From a checkpoint of a small transformer trained on Wikipedia: attention and MLP in parallel.
Each number is 128 + 32 x the weight over its row's rms, rounded and kept within 0 to 255. Layers, rows and columns count from 0. The size above them is the row's rms in percent of the matrix's.

# layer 9 attention value, 64x64, rms 0.0766, rows 43-63, columns 0-63
size [ 68  82  80  75  78  72  92  77  81  89  68  80  86  85  73  71  81  80  65  77  76]
[[165 142 128  88 113 147 106 155 185 105 105 138  63  79  95 159 163 128 125 133 156 115 157 115 135  62 151  82  86  74 120 154 123 100 119  80 135 113 153 190  93 144  93 108 174 130 123  62 156 115 148 134 128 128 131 148 117  83 158 183  62  94 104 145]
 [157 186 136 153 150 149 143 111 130 100 106 151 129  91 137 194 111 156 170 113 116 140 108 105 152 143 113  89  94 134 122 201 154 123 140 107  95 137 138 146 155 154 141  89  96  53 116 140 148 129 134  99 143  48 109  64 162 163 160  76 108 150 110 205]
 [138 108  71 132  92 178 108 164 187 201 136 137 133  62 112 124 138 107  88 151  96 186 128 120 131 105 142  87  93  69 127 159 152 130 100 127 137 129 135 149 118 104  74 150 124 130 106 155 137 115 179 128 164  58 145 155  62  78 138 136  96  88 141 111]
 [100 130 131 125 113 158 101 124 128 191 165 198 122 106  82  84 127 124  88  34 103 142 115  86 159 154 117 125 133 140  80 153 140  92 108 128 133 182 133 181 100 143 116 108 115 163 147 118 125 144 150 135 111  90 123 209  82  57 100 136 104  96 144 131]
 [135 169 148 117 114 159 124 152 204 111 135 176  75  63 110  98 146 121 144 139 125 136 114 154 197 118 139 118 131 168 106 164 121 119 150 171 191 190 127 140 118 131 172 117 101  79 143  93 107 131 104 142 159 169 162 119  75  66 183 141 133  90 155 141]
 [137 177 116 150 115 117 144 127 108 102 148 140 164 156  68 128  91 151 127  83 149 167 119 151 115  94 102 107 111 175 170 133 163 113 103 156 138  96  88 144 156 144 144 131 122 159 119 159 156 113 106  83 124 150 177   4 161 112 109 102  67 170 121 177]
 [138  84 106 135 113 139 124 108  81 112 104 101  94 173 205 107  94 106 157 153 149  62 148  95 137 144 159 128 142 177 116 114  87 140  66 188 187 131  89  70 151 109 141 148 116 122 120 150 145 150 110 153  82 163 220 109 132 134 136 141 122 132 122 160]
 [ 92 151 135 173 114 175  93 134 110 114 118 102 193 190 100  98 100 116 154 121 108 132  98  72 143 150  45 142 116 149 125 124 146 114 162 144 119 156 156 153 149 131 151 132  91 137  41 153 100 153 101  37  90  87 132 165 124 116 128  86 116 133 154 119]
 [127  78 110 107  98 175 122 153 143 208 124 133 161 117 151 140  75 117 145 173  48 127 137 147  81 164 157 103  83  94 107 147 146 165 149 119 118 110  86  98 107 156 118 120  90 169 134 128 161 136 148  87 162 117 111 150  83 168 188 149  50 135 128 133]
 [ 79 161 151 202 139 133 116 134 146 147 146 137 157 160  56 156 122 130 102 114 106 132 120 165  67 119  98 216 155 128 158  77 160 107 112 173 112 100 104 153 105 111 177 115 164 162 136 115 139  86 141 130 142 135 136 105 123  72 173 141  99 138 141  53]
 [117 119 170 195 111 174 161  98  90 114 146 125 172 184 121 127 105 125 100  77 147 168  71 129 147 142 122 114 129 174  75 142 119 136  83 157  85 164 163 140 125 139 160 100 153 175  66 185 118 103 156  57 109 137 165 135 110 119  96 148 114 115 123  75]
 [202 185 110 115 106 183 123 149 185 165  95 127 122  75 171 118 149  73 152 103 144 147 163  99 190 124 128  68 128 131  92 131 137  98 122 104 189 165 136 121  85 169 108 143 140  94 165 144 101 156 130 109 135  72 164 130 136 100 109 119 106 150 113 182]
 [135 168 146 120 133 116  94  85 133  82 135 108 150 122  42 138 144 146 123  82 141 129 125 155 115 136 118 155 154 125 143  98 115  98 166  61 114 135 164 176 136 144 110 122 176  88 152  69 108 117 123 114 123 155  90 191 189 164 118 154 139 160 124  29]
 [145  86 141 126 112  87  86  90 172  37 135 123 107 151 139 158 105 157 132  90 148  61 119  86 157 130 103 130 159 159 180 152 133 104 183 130 140 138  86 159 108 123 118  95 169 133 123  98 178 114  87 126 117 180 139 109 173 165  74 165 119  97 103 170]
 [145  84  80 122 109 156 189 162 121 131 158 116 126 128 132 204 112 141  93 118 172 133 108  49 112  82 191 148 118 130 126 136 146 105 149  82  73 182 121 139 118 145 148 108 173 108  80 128 127  87  85  58 101 110 106 120 143  94 111 107 158 117 153 169]
 [146 112 103 113 174 146 104 103 116 112 112 173 155 139 153 133 152 115 158 209  99 100  84 107  96 121 176 119 103 190 161 107 120 184 104 149 102 106 125 112 119  75  93 107 131 104  82 125 165 107  72 101 159 109 123  71 194 158 104  81 163 103 140 164]
 [136  48  63 103 104 141 111 115  93 120 163 131 140 150 130 188 109 173 131 152 113  51 142 103 156 150 102 107 161 112 136 146 136 142 159 115 139  92  76 114 171  98 150  73 100 116 108 133 142  76  96 104 166 190 166 110 123 157 154 105 101  78 150 166]
 [112 118 167 178 117 149 137 150 141 158 131 154 169 152  40  87  92  90 113  88 137 177  87 186 110 155  75  93 120 134 135  80 129 101 104 129  72 136 176 167 121 149 166 145 121 124 113 182 114 141 164  76 114 101 135  89 157 158 120 122 107 165 101  86]
 [147 165 105 102 159 123 115 116 109 124 159 154 137 134 107 150 117  89 135 109  92 165 158 181 125 145 143 175 152  99 129  72 124 121 181 128 104 151 149 148 120 100  99  99 141 140 150 154 135 114 163 192 198  84  25 193  99  87 134  98 155 148 168 148]
 [168 135 187  87 144  90 133 132 149 126 106 176 116 108 145 101 144 106  99 114  99 178  86 100 131  92 134 132  90 120 150 188 124 165 117 124 100 181 108 117 162  96 146 138 132  81 111 172 108 161  89  76  91 127  71 118 137 112 118  59 203 166 109 171]
 [117  85 136 143 107 152 146 133  71  91 153 162 115 110 193 113 163 120 121 144 108  92 105  88 165 173 111 122  87 140  93 174  83 150 124 120  97 159 153 118 147  96  99 192 159  94 125 136 150  83 125  89 142 189 174 185 162 184  63 134 128 136 100 125]]